config.yaml
n_layer: 14
d_model: 128
n_head: 4
n_kv_head: 2
head_dim: 32
d_mlp: 320
vocab_size: 4096
activation: "swiglu"
norm: "rmsnorm"
norm_place: "pre"
norm_eps: 1e-05
positions: "rope"
rope_base: 2250.0
rope_fraction: 0.75
qk_norm: false
attn_scale: 0.177
bias: "none"
tie_embeddings: false
parallel_block: false
init: "normal"
init_std_qkv: 0.0266
init_std_o: 0.00502
init_std_up: 0.0266
init_std_down: 0.00317
init_out_by_depth: true
optimizer: "muon_variant"
lr: 0.0131
beta1: 0.95
weight_decay: 0.0
lr_head: 0.01
grad_clip: 0.5
warmup_steps: 200
schedule: "wsd"
decay_fraction: 0.632
decay_shape: "linear"
final_lr_fraction: 0.05
batch_tokens: [16384, 32768, 65536]
seq_len: 512
doc_mask: true
z_loss: 1e-05
train_tokens: 204300000
steps: 5319
dataset: "wikipedia_en"
Each number is 128 + 32 x the weight over its row's rms, rounded and kept within 0 to 255. Layers, rows and columns count from 0. The size above them is the row's rms in percent of the matrix's.

# layer 7 MLP gate, 320x128, rms 0.362, rows 259-312, columns 0-127
size [110 104 111  96 104  98  73  96 112 102 101 103 100 110 100  95  92 102 101  94  98  98  91  91  92 108 100 107  84 106 113  99 104 110  96  95 101  88  91 106  89 110 109  92  75  94  92  98  96 105  96  98  96 105]
[[151  55 159  86 140  93 102  84 138 147 137 124  96 142 166 101 122 142 102 113 136 145 146  86 123  64 114 105  93  92 112  83 120  81 103  76 205 174 117 175 146  79 152 151 153 151 158 145 132 137 164 181  85 116  67 172 126  58 146  57 119 155 131 146 112 132 146 137 114 126 129  87 155 107 126 132  75  86 106  79 123 145 138 106 126 118  85  58 139 107 102 111 166 160 202  94 124 146 114 120 123  95 112  71 107 146 160 143 138  77 128  89  84 110 118  67 129 146 165 159  68 124  95 140 140 131  89 120]
 [170 137 136 114 173  63 153 144 109 178 148 131 111 136 112 166  80 156  79 137 174  93 116 123 178 145 148 108 102 133 102 113  87 176 192 152 154  94 127 151  88  99 151  73 116  93 161 123 169 115  87 161 185 105 121 145 152 152 159 126 119 168 113 147 113 149 129 105 170 147 109 141 130 142 114  95 118 102 133  92 194  89  93 121 169  88 119 144 113  96 132 129 112  74 129 100 140 160  99 129 195 139 163  91 210 104 108 143 104 146 137 173 129  81 131 168 156 112 131 156 145 137 116 132 238  97 132  46]
 [ 74 144 171 146 144 163 174  99 109 102 178 145 111 152 126 198 157 115 132 165 105 145 131 123 133 119 170 148 106 189 115  77 134 159 158 166 111 111 117 106 161 132 120 164 126  96  93 197  75 162 121  58 161 156  99 143  97 165 115 145  94 154  90 104 109 140 170 118 153 156 118 135 200 177 109 104  96 171  78 156 104  63 110 150 169 125  96  96  95  96 152 102 149 153 158  75 127 129  93 179 163 139 129 129 164 136 153  97 132  89 122  40 176  88 131 134  93 144 100  95 114  87  87 150 105 146 157 135]
 [111  92 122 172 119 141 128 137  78 106 108 133 145  87  93 144 136 172 105 170 106 161  75 135 124 102 116 132 128 140 102 128 149  93 145 127 147  52 132 128 138 106 181 139 144  83 139 147 112 121 110 122 112 162 194  83 119  82 133 146  71 106 126 159 120 201 143 121  68 117  85  87 145 131 131 132 147 139 130 114  94  99 125 113 164 122 140 162 140  99  85 153 126 157 171 140 140 192 175 150 109 122 167 116 141 114 186 181 170  56  96 126 108 120 210  90 119 126  99 106 133 114 110 222 115 156 202 201]
 [ 79 154 163 144 152 152 121 111 136 101 121 112 151 111 141 152 107  74 139  47 119 137 118 131 109 125  73 128  98 106  72 167 119 143 149  93 122 136 155 131  87  71 176 152 160 177 139 119  61 128 123 132 157 121 173 112 122 117 188 109 125 131  83 130 133  51 144 121  84 167 144 114 143 124 141 129  99 103 209 136 108 158 145 118 204 168 133 143 162 113 159 115 157 163  64 114 138 146 118 129 139 117 110 190 134 164 200 149 107 133 109 156 145 115  68 170 112 112  81 148 134 206 166 172 153 148 188 166]
 [174 169 140 142 140 139 141 141 143 128  95 123  92 167 170 130 110 159  99 141 212 164 176 138  78 156 174 138 152 117  93 125 120 151 120 126 124  94 198 170 127 145 149 105 106 101 168 113 152 135 149  82  79  97 114 199 122  69 106 143 125 102 146 114 161  92 200 100  83 220 165 110 104 146  58  83 133  84 163 153 116 157 143 132 150  96 115 128 142  98 116 137 143 136 137 175  83  64 180 140 162 155  80 140  89 166 113  88 100  91 150 110 128  77 122 150  96 107 145 143 132 108 104 126 165 117  92  97]
 [108 136 146 113 107 138 123 199  96 139 131 138 158 117 117 134 132 148 121 122 131 121  82 139  87 117  94 219 125  70 104 100 149 139 155  89 121 142 189 125 148 227 118 160 139 117 178 140 159  91 155  98  93 167 126  91 155  95 138 134 135 116 141 155 154 161 109 173 192  74 116 161 124 140  85 102 145  94 107 174 114 132 120 102 156 148 118 157 110 163 172 150 165 114 179 174 177  95 135 131 199 142  18 137 121 152  96 151 151 112 148 156 108 157 147 126  80 103  77 136 130  83 111 143 178 102 109 123]
 [166 155 158 155 124 137 130 111 105 154 138 118 117  75 127 173  96 165 165 157 204 157 155  88 104 121  73 143 136 120 167 101 151 152 122 173 142 130 195 136 129 124 164  85 185 146 146 115 140 142 124 162 139 128 125 168 134 169  99  76 231  94 125 137  83 122 136 148  61 198  76  84 173 152 104 108 114 103 111  94  58 153 142 149 157 108 123  79 107 174 126 113 101 106 120 113 139 134 133 156  93 134 129 146 129 141 149 100  99 137 162 147  85 169 114 167 183 114 133 119  71 160 116 139 183 154 155  60]
 [ 81 131 129 173 110  89 103 104 150 104 113 156  96 181 137 123 129 102 223 153 142 179  76 102 105 113 104 111 119 111 105 123  86  99 166 114 117  83 186 123 160 156 176  68 148 107 139  95  85 145 177 121 145  44 121 154  62 136 141 148 133 110 110 134  65 142  90  94 103 100 167 129 148  80  70 140 100 151 167 123 139 150 116 183 154  71 131 115 121 109 103 121 172 132 170 187  99  97 153 181 162 152 136 101  77 134 130 136 155 125 137  86 134  77 147 132 105  97 114 104 150 128 111 102 166 172 159 171]
 [177 120 123 100 187  99 110 159 141 143 160  98 155 127 130 149 144 189 124 157 140 118 120 174  99  30 153 130 126 116  24 142 130 156 191 149 114 133 115 106 122  83  86 120 145 139 161 168 129 147  96 155 162 120 108 112 151 112 157 135  73 115 100 139 142 112 120 150 118 104  59 132 127 149 136 139 133 104  56 141 177 128  75 138 144 148 120  78 122 121 108 165  93  71 138 159 153 158 130 117 126  85 109 124 204 161 122 192 109  58 139 108 153 113 116 123 136  80  75 157 171 150 160 131 141  94 199 118]
 [159 157 112 155  81 103 187 116 150 151  75 152 144 155 193 147  92 122 130 124 111 142 133 118 126 112 168  87 119  93 133 119 202 111 154 112 152 106 133 147 164  77 146 207 148 166 136 126 110 161 217 148 111 129 161 115 114 116 161 125  41 135 107 154 119 101 185  94 154 170 143 193 124 148 152 131 155 147 119  95  85 137 116 124 115 147 127 204 131 141 113 116 156 149 160 135 159 116  89 167 112 166 143 165  86 160  92 176 120 165  89 106  74 162  80 110 172 132 168  79 124 170 127  81 124 125  79 125]
 [ 98 122 193  98 165 113 142 179 106 146 166 162 166 153 132 145 125 127  76  95 191 144  89 147 142 162 136 136 132 177 188 190  71 123 131 107 151 106 223  96 158 101 106  96 176 105  51 130  85 188 163 152  74 134 116 132 201 124 124 144 125 126 131 143 120 117 135 131 129 124 141 142 121 113 126 149 119  91 139 127 117 112 190  44 136 143 137 142 101 109 122 111 140 157 164  80  83 162 128 145  84 118 125 150 100 103 146 117 225 118  97 132 125 107 100 151 136 169 183 132 145 166 151 132 103 143 173 127]
 [150 124 101 112  53 111  60  71 167  95 132 142 140 174 127 126 100 152 132 103  82 154  93  58 165 145  76 196 122 113 152 126 108 185 145 107 111 170 122 115 138 114 104 142 129  94 170 140  88 133 165 126 141 137 113 148  80 141  93 138 132 126 150 141 162 144 140 201 153 120  83 101 113 172 137 161 142 133 157 135 103 176 157 168 173 120 142 165 216  98 136 167 148  78  94 194 118 132 124  68  89 143 144 111 110 143  98 163  95 114  87 117 130 133  87 109 171 150 112 177  98 115 200 126  98 111 123  83]
 [144  25  96  76 112 142 143 164 115 138 112  76 105 158 123 154 128 118 144 100  71 128 100 191 142 122 122 122  78  71 117 116  86 100 121 184 178 113 128  69 128 118 119 142 141 111 135 106 143 116 155 130 138 107 157 157 130 154  71 165 166 105 109 192 149 106 106 128 103 114 145 137  96 116 118 189 103 134 114 114  60 122 167 124  48  62 133 155 149  95 145  65  96 141 107 160 138 120  97 107 114 127 169 104 105 168 146 168 123 137 103 171 137 115 117  92  96 138 110 151 229 149 174 153 133  90 132 169]
 [ 63 180 167 136 122 129 157 124 129  99 111 106  78 113 141 123 111 148  98 132 148 151 122  72  75 135 113 116  92 107  94 122 141 167 150 188 112 145 148 117 118 109 119 139 123 112 179  71  81 122 129 157  94  55  95 120 126 176 140 143 147  97 119 159 130 179 161 150 103  98 105  79 155 117 134 137  95 112 115 165 161 148 123 172 139  41 133 176  57 101 135 109 144 144 162  98 104 145 129 109 158 105  92 184 111 133 176 156 103 123 123 233 105 121  68 158 170 137  94 138 142 173 184 162 184 103 151 136]
 [216 113 127 126 110  73 118 123 164  96 131 150 122 121 147 202 134 124 131 121 105  93 119 153 109 130 116 148 112 108 156 125 107 168 165 106 149 108 186  88 175  84 141  75 177  82 155 144 132 105 140 120 106 111 137 148  62 150 182 159 142  63 138 146  88 145 181 144 131 148 106 103 135 166 186 151 116 142 205 121  99 141 156 116 168 114 185 121 134  89 165 110  78 137 105 128 150  62 109 204 133 110 135 127 126  76 163 138 118 159  78  95 181  97 113 139 137  60 116 140 118 111  75 157 153  78 133 144]
 [100 156 164  76 134 164 151 131 160  94 128 169 179 155  97 176  73 143 151 157 115 151 196 138 146  87 130  66 139 119 131  89 137  96 132 156 136 139 153 100 134 141  72 116  89 138 131 163  96 110 162 149 119 115 172  97 155 131 113 157 150 169 112 144 169 131 104 113 140 155 111 116 195 159 166 145  45 184 151 107 210 122 102 124 144 108 156 173 137 131  82 133 166  76 111 146  95 144 188 122 143  97 128 127  70  65 163 106 179 119 126 136 132 123 188 100 133 112 206 117 135 147 137 149  84 104 108 179]
 [133 114 154 162  89  87 104 132 157  86 101 141 134 145  95 213 149  67 105 100 105 152  81 110 113 121 122 141 120 171 155  43  86 139 134 121 104  88 166 149  96 149 158 138 134 125 173  59 160 131 140 109 107 121 161 105 106  99 170 107 213  93 128 177 111 169  81 148 134 133 119 145 157 159 116 149 158 140 191 124 116 117  59 109 141 142  94  65 183 147 121 161 133 119 194 174 114  99 138 140 120 107 100 144  85  70 128  71 127 112 174 116 101 112 121  83 179 176 126 108 115 144 166 154 105 124 106 123]
 [118 138 149 166 108  92 149  83 103  76 141  76  50 140 176 113 168 186  91 129 130 103 121 149  78 130 108 145 118 107 189 173 111 195 124  86 170 143 171 153 166 146 174 122 153 150 127 113 114 162 150 137 146 108  97  97 118 131 110  34 132  81 138 124 106 148 102 111 128 156  78  95 156 104 118  78 151 135 112 184  97  93 116 153 113  80  95 115 154 129 184 126 136 123 164 129 116 101 148 116 109  93  73 124 145 139 138  74 118  99 134 165 149 154 105  74  60 163 127 129  86 163 118 142 103 209  92 104]
 [167 133  74 159 134 125  97 125  58 145  84 149 128 132 129 173 125 146 158  78 169  98 111 180 183  94 132  97 124 144 139 136 146  15 121 131 104 115  71 130 152 164 127 166  97 137 100 127  98 115  48 126 145 147  97 112 106 182 141 141 164 116 146  89 146 125  99 162 157  95 154 145 164  83  91 118 158 152  93 133 110 159 113 165 126  94 124 133  81 132  84 114 103 148 109  96  77 165 152 191 100  87 124 108 114 148 128 114 162 126 128  88  82 157 132 194 100 155 207 149 130 127  84  73 138 124 135 175]
 [168 125 132  95 165 117 130  72 154  98 108 135 118 108 180 180 102 140 112 122 128 124 188 151 119 136 141 197 101 148  62 114 141 104 101  85 117 165 104  83 118 163  94 118 141 156 115 152  91 146 144  94 146 155 116 125 144 104 126  65 118 119 163 112 198 111 151 107  95  90 148  70 154 131 143 118 154  65 130 111 122 154 119 107 186 106 126  30 140 109  59 114 185 109 143 214 180 165 141 189 145 114 164 114 188 119  96 144  94 124  88 148 151  91 127  99 118  98 103 158 185 133 112 144 111 142 138 115]
 [ 59 137  27 135 118  66 127  97 149 132 214 131 111 128 177 102 135 129 107 115 108 164 161  65  95 132 108 167 115 129 178  72 140  96 164 130 117 151 147 141 186  91 157 135 113 126 102 109 153 115 140 114  98 116 124 137 121 148 194 167 160 122  78 169  81 158 115 157  77 108 150 135 155  95 115 126 142 164 124 156 139  98  83 137 126 161 101 144 153 167 165 176  87 121 143 159 131 109  77 144 108 112 112 114 150 155 132  94 111  97 120 173 115 229 114 111 163 102 141 151 139 114 139 128 117  39 108 150]
 [ 85 158 154 153 129  93  83 173 144 121 154 182 141 109 166 172 133 156 144 162 119  90 171  96 122 152  35 146 137 180 118 105 132 136 117 157 157 134 117 168 120 122  96 133 104 162 150 134 114 143 114 122  98 113 118  60 134 113 136 165 140 156 163 155 137 175 121 107 161  92 151  93 139 184  95 197 151 114 180  96 121 152  96  84 173  64 159 109 165 108  96 153 114 122  99 148  69 178  74 129  93 152 147 142  87  61 165 130 156 191 128 102 104 152 154  95 139  96 132 154  49 150 139  79 157 121 112 114]
 [180 181 112  95 124 119 149  97 118 158 182  86 143 131 136 122 111 170 184 155  67 105 143 115 126 117 138  89 144 122 110 130 137 157 144  65 115  47  92 130 150 165 153 107 126 184 169 135 123 109 122 115 118 158 160 128 158 117 111 101 132 143 134  84 110 154 193  85 126 124 165 112  64 123 108  45  68 152 157 116  72 107 169 136 126  92 146  66 111 172 179 165  98 128 172 132 116  94 168 127 142 148 116 124  68 168 133 152  73 138 130 169  88 128 120  82 127 171 156  84 122  98 187 122 162 154 170 107]
 [133  52 143 137  88 134 163 143  95 122 140 142 139 180 105 148 160 158 172 151 113  65 145 101 107 154 114 133 178 110  95 131  63 129 148 183  87 110 104 187  81 110  56 141  82 149 112 153 108 166  91 117 112 139 104 215  96 141 194  93 109 148 112 175  92 150  82 138 161 150 141  91  73 122 153  69 135  89 135 169  98 194 120  72 148  93  58 170 176 132 105 129 170 123 126 159 136 121 166 106 139 139 127 120  86 178 100 132 104 160 123 136 138 170 118 154 121 128 119 146 121 143 114 123 148 138 147 165]
 [ 77 118 179 116 134 135 127 110 102 156  96 115 176 107 126 151 183 134 101 130 112 139 104 139 127 125 160  93 144 105 122 122 129 112 135 123 166 114 118 124 164 131 114 178 109  97  79 192 156 143 169  97  11 109 153  86 145 107 196 102  94 140  95 113 170 167  94 150  90 123 137  73 168  84 191 106 150 109  79 124 110 193 108 145 145 124 142 124 110 103 161 160  97 135  95 137 134 186  69 121 120 144 155 139 131 145 114 180 164 121 105 205 130 145 136 126  77  85  89 128 136  93 110 193 124 127 197 161]
 [120 123 162 156 121 149  98 132 139 163 160  90 150 126  70 153 124 121 168  97 111 120 101 175 120 119 149 127 137 123  93  91 163 143  97  99 105 121  75 159 148 159 151 164 196 182 129  61 128 120 122  98 169 101 118 180 143 135 103 143 133  72 130 166 111 110 129 215 165 121 176 215  90 127  71 100 109 157 140 137 136 131 157 117 114 130 109 152  96 115 164 149 108 119 184 142 148  76 119 175  81  94 130 160 103 169  36 139 100 110  88 163  80  77 137 103 144 124 161 134  99 127  67 134 124 163 165 159]
 [ 93 166  91 115 165 154  87 150 106 158 169 150 172 132 116 174 135 135 137 182  92 151 132  87 117 115  52 124 144 175  86 157  58 128 170 117 179 160  51 131 159 176 158 170 108 137 131 101 144  96 122 117 177 125  93 100  96 166 108 117 177 129  80 171 162 167  87  98 121 125 110  56 131 130 160 140 153 144 123 105 120 126  99 136 178  49 175 170 149 135 136 132 119 163 146  99 111 118 143 106 166 139 140 207 125 129 144 185 130 132 145 175 188 114 150 153 110 135 132 107 105 153  88 134  78 118 170 137]
 [130 102 117 148  99 126 163  99 113 135 186 136 145  76 115 121 150 177 188 167 131  81 174 124  62 166  84  97 145 141  86 156 149 155 110 150 121 136 142 131 103 182 111 189 123 102 132  81  66 133 139 129 105 101 169 108 157 168  93 145 117  69  76 136 190  65 136 137 165 128 136 158  94 108 120 119 144 162 197 117 145 149 125 150 105 197 107 116 224 118 161 118 114 131  76 109 141  89 131 119 158 157 140 159 162 178 191 116 151 125 110 102  71 118 113 125 107 138  98 118 139  87 187 117 129  83 131 138]
 [145 118 134  82 117 122 136 106 117  96 127 105 132 118 132 126 110 120 150 119 117 185 107 119 220 136 145 113 106  59 110  85  77  66 105  69 122 171 146 171 108 154 170 144 141 150 190 179  86  51 181  89 111 109 118 146  87 146 136 136 121 135  90 142  78 126 148 102 105 114  92 137 154 116 178 176 133  70 136  99 120 129  76 152 111 115 119  94  66 140 150  94 140 114 131 170  88 138 196 128 117  86 135 149 138 178  87 114 132 164 148 165 143 126 201 117 147  82 153 163 158 117  90 199 129 117 112 107]
 [123 133  85 157 142 153 182 159 115 136 113 160 178 137  69 118  82 144 174 168 118 118  68 166 106 100 131  96 129 144 140 145 103  99 195 142 138 169 162  92 160 102 175 123 163 183 103 233 166  96 150 117 129 168 165 149 108  88 123 183 116 144 163 127 135 177  56 132 103 114  95 154 195 160 124 151 119 113 140 130 130 127  68 131 119 121 135 102  93 168 160  87 164 108 101 111 104  98 100 102 107 167  97 138 138 110 126 137 117 188  85 102 129 142 115 129 160 120 194 122  69 125  96 193 121 137 156 148]
 [119  91 105 146 184 208 125 102 163 166  96 104 154 158 161 118 122 128 130 142 169  97 194 148  57 133 133 153  80  85 137 146 131 156 174 160 131 117 189 138  97 125 132  88 129 116 135 171 136 123 188 152 153 149 195 124 141 109  91  81 147 104 142 138 130 129 127 111 181 113 108  89 116 147 131 184 154 126 160 113 106  97  78 117 132 100 106 137 136 107  90 123 170  79  78 168  77 137 137 181 138 154 121 107  85  84 110  83 140 153 158 146 131 115 144 119  80 183 172 127 100 239 134 171 121 166 135 121]
 [184 120 126 126 143 118 123 170 171 132 134 145  97 151 113 135 105 120 108 150 126 129  95 105 125  89 191  99 143  89  84 157 167  73  90  81 160 137 150 118 122  67 124 101  71 107 123 175 109 153 133 178 155  88 183 100 134 160 110 156 159 158 160 121 151 126  95  76  97 157 113 155 127 188 191 114 100 107 172 106  90 195  96 136 113 160 148 135  85  64  99 125  83 158 113 110 130 159 135  94 131 157 105 135 164 118 107 139 111 159 134 152  39 135 120  60 202 136 109 107 133 123 102 194 121 107 159 178]
 [102 149 163 122 146 104 127 127 167 167  94 141 155 167 136 171  63  89 131  17  53 165 166 150 160 122 130 117  98 130 116 106 196 117 182 119 162 140 165 166  98  80 177 149 137 146 131  98 119 171 124 128  60  47 171 138 123 107  90 107 107 112 122 107 141 152 129 150 100 109  93 114 131  78 123  94 122  94 129 108 190 141  94 169 142 136 158 156  84  76 124 142 108 135 144 135 162 106 107 135 166 182 119 122 143 197 103 136 124 130 129  83 110 137 124 167 108 164 136 101 183 158 135 112 110 181 158  95]
 [135  73  75 169 112 136 157 148 130 117 164 155 125 129 122 100 172  57  88 191 108 194 113 132 127  83 180 119 126 143 130 152 124  70 136 152 151 114 161 115 144 139 118 117 103 130 110 113 158  69  89  90 129 128 150 108 155 118 186  85  65 103  87 124  77 207  75  55 130 104 142  87 119 143 116 193 110 175  86 123 121  98 120 104 117 114 108 158 141 108 117 137 106  73  86 105 102 137 161 120 125 141 121 188 150  79 151 162 152 117 111 123  99 144 194 144  54 107 133 142 160 150 118 184 150 100 130 122]
 [100 131  86 163 141  77 146 193  83  64 122  88 165 168 140 147 185  95 117 100 128  96 162  74 139 187 123 126 142 117 121 110  71 164 134 153 116  89 158 139  97 132 136 114 122 139 128 106 151 145 132 183 163 129 124 177 142 134  78  88 165 156  96  95 104 128 126  82 150 126  74 118 165  81 164 144 139 170 121 116 137  91  77  18 107 130 112 159  81  98  89 143 141 143 121 120 133 129 160 152  72 141 198  88 187 135 121  92 154 127  85 170 104 124 103 131 129 133  92 140 101 150 111 184 122  73 157 120]
 [146 164  39 134 136 147 181 166 138  82 115  73 134  95 116 148 148 150 164 188 100 214 122  70 152 150 111 142 176 135 100 136 160 112 125 115 105  90 153 156  91 124 130 124 165 122 170  78 124 169 168 143 128 168 121  83 139 136 105 102 132 154  99 134 113 130 120 126 148 133  72  63 103 167 132 135 127 122  88 158 168 161 116 138 199 142 122 132  97  84  96 148 192 160 144 135  32 180 106 139 109 162 162 159 126 184 109 128 144  97 123 123 100 112 150 175 186 103 100 164 121 128 109 140 157 148 172 143]
 [147  75 115 142 160 196 214 104 102 230 144  85  82 129  91  81 150 102 123 148 136 101 103 120 119 100 122 132 129 122 145 109 133 156 128 104 204 139 101 118 140 112 157 148 195  82 197 125 108 148 138 159 119 111 108 140 119 142 147 134 126  75 128 101 141 151 139 156  91 133 124 155 135 133 149 118 131 128 102 129 137 139 178 149 171 107 142  69 128 177 158 142 113 129 133 111 147 135 123 107  70  97 111 166 125 150 139 101 145  74 124 212  72 125 126 149 152 127 115 165 189 151 162 223  97  85 176 114]
 [178 108  88 113 132  90 111 130  78  82  76 147 122 111 158 123 124 142 142 106 179  94  82  94 131 137 158  52 173 223 147 150 114 140 173 128  85  95 101 157 135 130 121  99 178 165 128 116 111 110  86 112 110 136 149 143 199 161 112 111 116  87 126 117  99 117 106 157  73 122 106 183 111 146 150 109 172 128 200 158 197 124 138 129 107 118 183 110 168 121  87 138 164 149 178 110 125  92 132 148 115 122 134 126 123 123 137 139 154  81  96 133 100  88 119 102  64 195  90 135 162  94 128 163 144 167 190 165]
 [167 155 122  48 124 144  92 101 111  97 178 126 155  90 100  73 112 104  83  88 118 130 111 105 132 143 164 116  95 133 164 160 121 109 108 177 123 145 152 145 121 122 127 120 155 130 165 149  81 124  36 168  89  99 170 132 161 192 110  85 102 107 124 110 138 164 147 170 135 152 133 111 110  94 177  63 136 155  88 141 176  84 110 127 127 139 162 212 132 138 105 145 130 118 146 131 115 175 141 101 139 122 155 121 149  73 116 154  95  23 128 141  98 117  95 121 118 171 112 132 205 146 141 184 152 130 123 184]
 [141 130 135 115  96 170  76 149  85 114 129 127 113  88  99 133 165 128 144 155 175 117 112  90 109 132 135  49 157 125 130 138 156  77  93  92 102 131 117 138 161 112 143  88 144 215 145 149 118 170 135  78  67 117 113 153 130 135 147 108 103 113 137 126 109 153 133  55 157 175 206 130 109 177 137  88  79 138 158 125 106 144 130 140 132  83 128 151  99 146 130 111 154 103 129  95 131 140 115 178  85 109 128  92 196 123 139 159 144  78 148 153 140 242 121  75 138 137 112 122 163 132 177 112  95 220 145 133]
 [173  85 159 100 172 108 132 135 128 156 115  97 220  92  85  99  95 105 166 181 152 103 112 159 129  41 118 105 131 141 136 122 115 149 139 133  94  95  98 158 135 140 156 116 208 127 133 149  84 143 132 101 184  94 133 165 116 165 109 103  90 138 138 122 113 118 199 189 148 124 121 176 141 123 112 178  94 203 133  91 100 129  91 158 140 113 167 148 100  78 166  55 147 109  89 151 186 101 168 129 130 122 135  96 133 107  86 128 112 125 101  72 146 115 134 123 170 142 168  82 106 146 176 109  87 116 107 133]
 [146 141  61 173 151 105 128 172 141 161  76 196  97 141  80 143 198  98 179 106 137 127 110 153 139 168 162 103 155 106 148 143 108 139 159 147 138 108  62 149  94 117 108 102 131 109  84 129 163 148 136 136 137  62 102  82 113 120 135 130 128 143 163 146 112 169 124 178 132  66 122 144 134  80 125 144 126 127 142 117 145 145 141 115 115 129  69 170  96 101 135 150 154 154 173 185 127 158  73 120 146 141 148 146 220 117 130 122 155 132 147  70 130 125 168 170  65  80 160 173 210 130 147 123 148 135 197 146]
 [136 164 182 141 110  71 161 186 108 104 150 119 114 159 127 127 114 134 146 106  82 159 175 175 116 141 132 111 163  57 127 125 133 119  99  57 113 168 120  76 125 170 149 152 103 104 128  72 134  86 113 129 132 104 100  47 116  54 174 103 129 107  85  70 142 127 168 110 109 153 127 138  84 111 117  76 100 144  72 152 184 158 159 111  91 122 127  71  99  79 114 123 144 148 139 128 100 136  70 147  82 149 132 108 154 142  84 132 125  97 152 147  76 145 167  85  57 128 127 157 133 106  72 126 114 134 109 182]
 [146 117 101  81 143 177 137  95 153 151  59  78 138 126  98  87 128  79 150 125 172 105  75 123 155 159  98 112 108 118 134 134  60 109 161 122 163 137  96  66 155 147 130 136 117 119 132 140 122 115 135 219 143 122 102 147 128 113 139 139 126 130 126 163 153 132 124 104 100 136  95 186 122 105 127 123 113 156 123 119  94 124 123 153 165 118 152 104 118 186 170 128 183 119 123 150 129  96 104 164 169 184 155 106 119 197  65 209 132  94 138 205 117 239  78 145 190 138 112 149 135 112  96 138 106 142 130  98]
 [160 133 129 157  81 132 170 166  82 149 104  85 141 160 148 128 155 151 133  91 117 149 123 113 144 118  98 164 118  94 133  63 152  67 100 181 158 122 136 121 149  82 132 154 107  69 171  59 155 134 153  86  57  58 128 109  87 109 120 115 117 157 108 108 144 140  90 148 131 123  96 109 140 162 121 154 126 119 135  77 133 158 100 165 114 128 145 111 141  84  98 146 117 173 138 167  63 169  98  77 179 108 128 112  72  91 166 185 112 166 111 160 141 141  88 154 150  86 179 178 196 200 118 116 167 126 129 143]
 [124  74 164 119 138 135 119 140 146 121  91 152 163 100 134 140 123 202 134  82 129 179  63  39 116 120 140 132 139  79 126 148 124 109 134 165 192 126 126 186  88 109  67 194 130 138 187 174 192 164  80 118 147  76 139  89 104  83 150  93 128 162 115 149 162 154 129 173  92 152  69 119 144 117 119  89 102 155 101 126  84  96 133 129 135 217 129 123 123 135 111 116 153 166 122 100  61 146 130 133 120 170 141 102 133 122  92  86 133 134 148 139 126 110  90 118 115 111  99  98 206 127 146 117 109 141 174 132]
 [148  29 164 102 114 146 108  89 184 109 136 121 100 133 164  81 125 109 117 137 101 120 143 130 140 148 118 140 143 136  85  83  96  74 104 124 138  89 114 141  95 123  50 138 160 141 182  95 111 120 133 159  82 115 113 148  62 134 146 141 147 124 108 122 131 148 119  53 129 182  68 137  92 172 113 125  84  84 175 121 130 164 161 141  93  94 132 124 140 136  96 117 131 125 108 111 149  99 124 153 163  30 158 157 101  95  93 116 130 125 151 137 141 118  85  80 132 152 104  80 144 197 167 111 168 134 156  36]
 [176 112 153 102 172 120 210 104 126 144 122 145 127 128 110  87 108 120 132 151 115 178 109  97 120 175 183 134 171  97 127 125 142 133  81 160 128 111 185 124 161 172 127  72 111 126 102 168 100  78  90 151 196  97 183 124  82 157 114 114 159 124 140 186  85 158 161 133 103 134  96  95 135  87 166 116  77 140 164 119 132 182  82 127 192  87 132 145 159 107 147 120 129  78 142 160  90 108 152 113  94 129 194 121 122 122 135  95 161 165 170 191  82 152 106 136 117 115  99 131 144 107  97 186  86  77 105  84]
 [ 99 123  42 108 136  48 124 115 137 174 162 181 124 174 238 105  90 102 137 149 114 102 121 157  85 127 158 179 199 100 142 125 131 146 188 131 138 115 135  93 126  83 149  90 143  72 104 121 162 112 132  74  77 148 144 138 114 139 153  68 109 130 117 141 125 165 144 149 143  85  88 137  92 103 146 143 135 134 127 140 132  88 134 131 130 155 177 129 180  71 134 128  91 137 113 127 139 125 134 150 143 161  88 170  99 120 185 131 129 179  65  88 149 122  63 120 153 156 139 116 163 173 155 134 170  98 149 144]
 [124 135 127 129 113 118 170 129  99  79  96 122 151 219  90  89 120 130 141 116 133 181 161  93  97 147 112  86 127 138 150 139 175  97 156 169  67 107 130 165 115 125  81  82 171 128 113 115  55 190 140 157  67 108 164 139 176 139 101  52 138 130 145 106  89 166 173 132  98  72 143 176 146 128  89  72 127 137 101 197 139 132 118 146 101  77  67 111  73 123 186 100 134 131 112 117 142 100 188 153 145 127 111 107  98 139 142 103 131  98 126 122  98 189 121 110 145 142 148 101 147 129  78 100 111  78 132 118]
 [179 125 179  94 173 118 111 109  96 100 132 123  81 127 131 133 133  49 142 123  98 123 135 134 159 141  80  99 102 132  80 104 160 156 156 112 145  66 137  90 124 120 132 165 102  80 130 124 104 150 158 157  91 102 103 110 174 148 130 149 112 119 143 109 128 112 167 134 118 122 166  90 205 103  97  79 139 121 100 118 179 166 202 177  99  96 140 124 101 131  81 114 157 183 112 141  93 136 119 159 166 155 137 132 120 205  83 117  86 114 198  69 145 112  80 132 137 169 132  46  96 154 112 125 156 183 104  83]
 [150  99 172 181 166 122 120 122 100  88 163 141  90 131  96 184 154 120 151 101 131 140 116 163 113 198  94  69 168 122 137 132 113  81 113 159  95 113 171 169 157 155 144  67 139 115 126 163 115  64 151 141 137  50 136 183 173 102 144  50  78  62 140 167 136 126 161  91 149 143 137 191 104 166 123  83 154 183 169 138 141 160  98 121 165 145 173 164 132 159 149 118 108 146 149 202 141 197  93 150 139 104 148  72 133 131 115 177 117 127 131 167  92 135 123 114 150 145 109 132 164 127 130 135 152 117 133 125]
 [186  64 201 126 123 153 119 139 153 106  94  91  85 126  87 137 135  97 152  74 116 178 115 191 115 104 132 185  95  92  87 119 135 151  87 100 100 136 141  95 107 118  71 140 122 204 111 148  71  57 125 168 101  97 140 147 165 111  57  85 135 128 152 156 120 152 122 135 163 139 142 126 147 152 125 112 117 102 160 158  90 116 103 140 143 108 132 129 133 135 107 118 130  83 128  85 148 118 130 133 139 145 101  81 156 177  71 159  46  77  90 106  90 110 165 106 182 136 129  81 123 164 142 194 144  96 146 102]]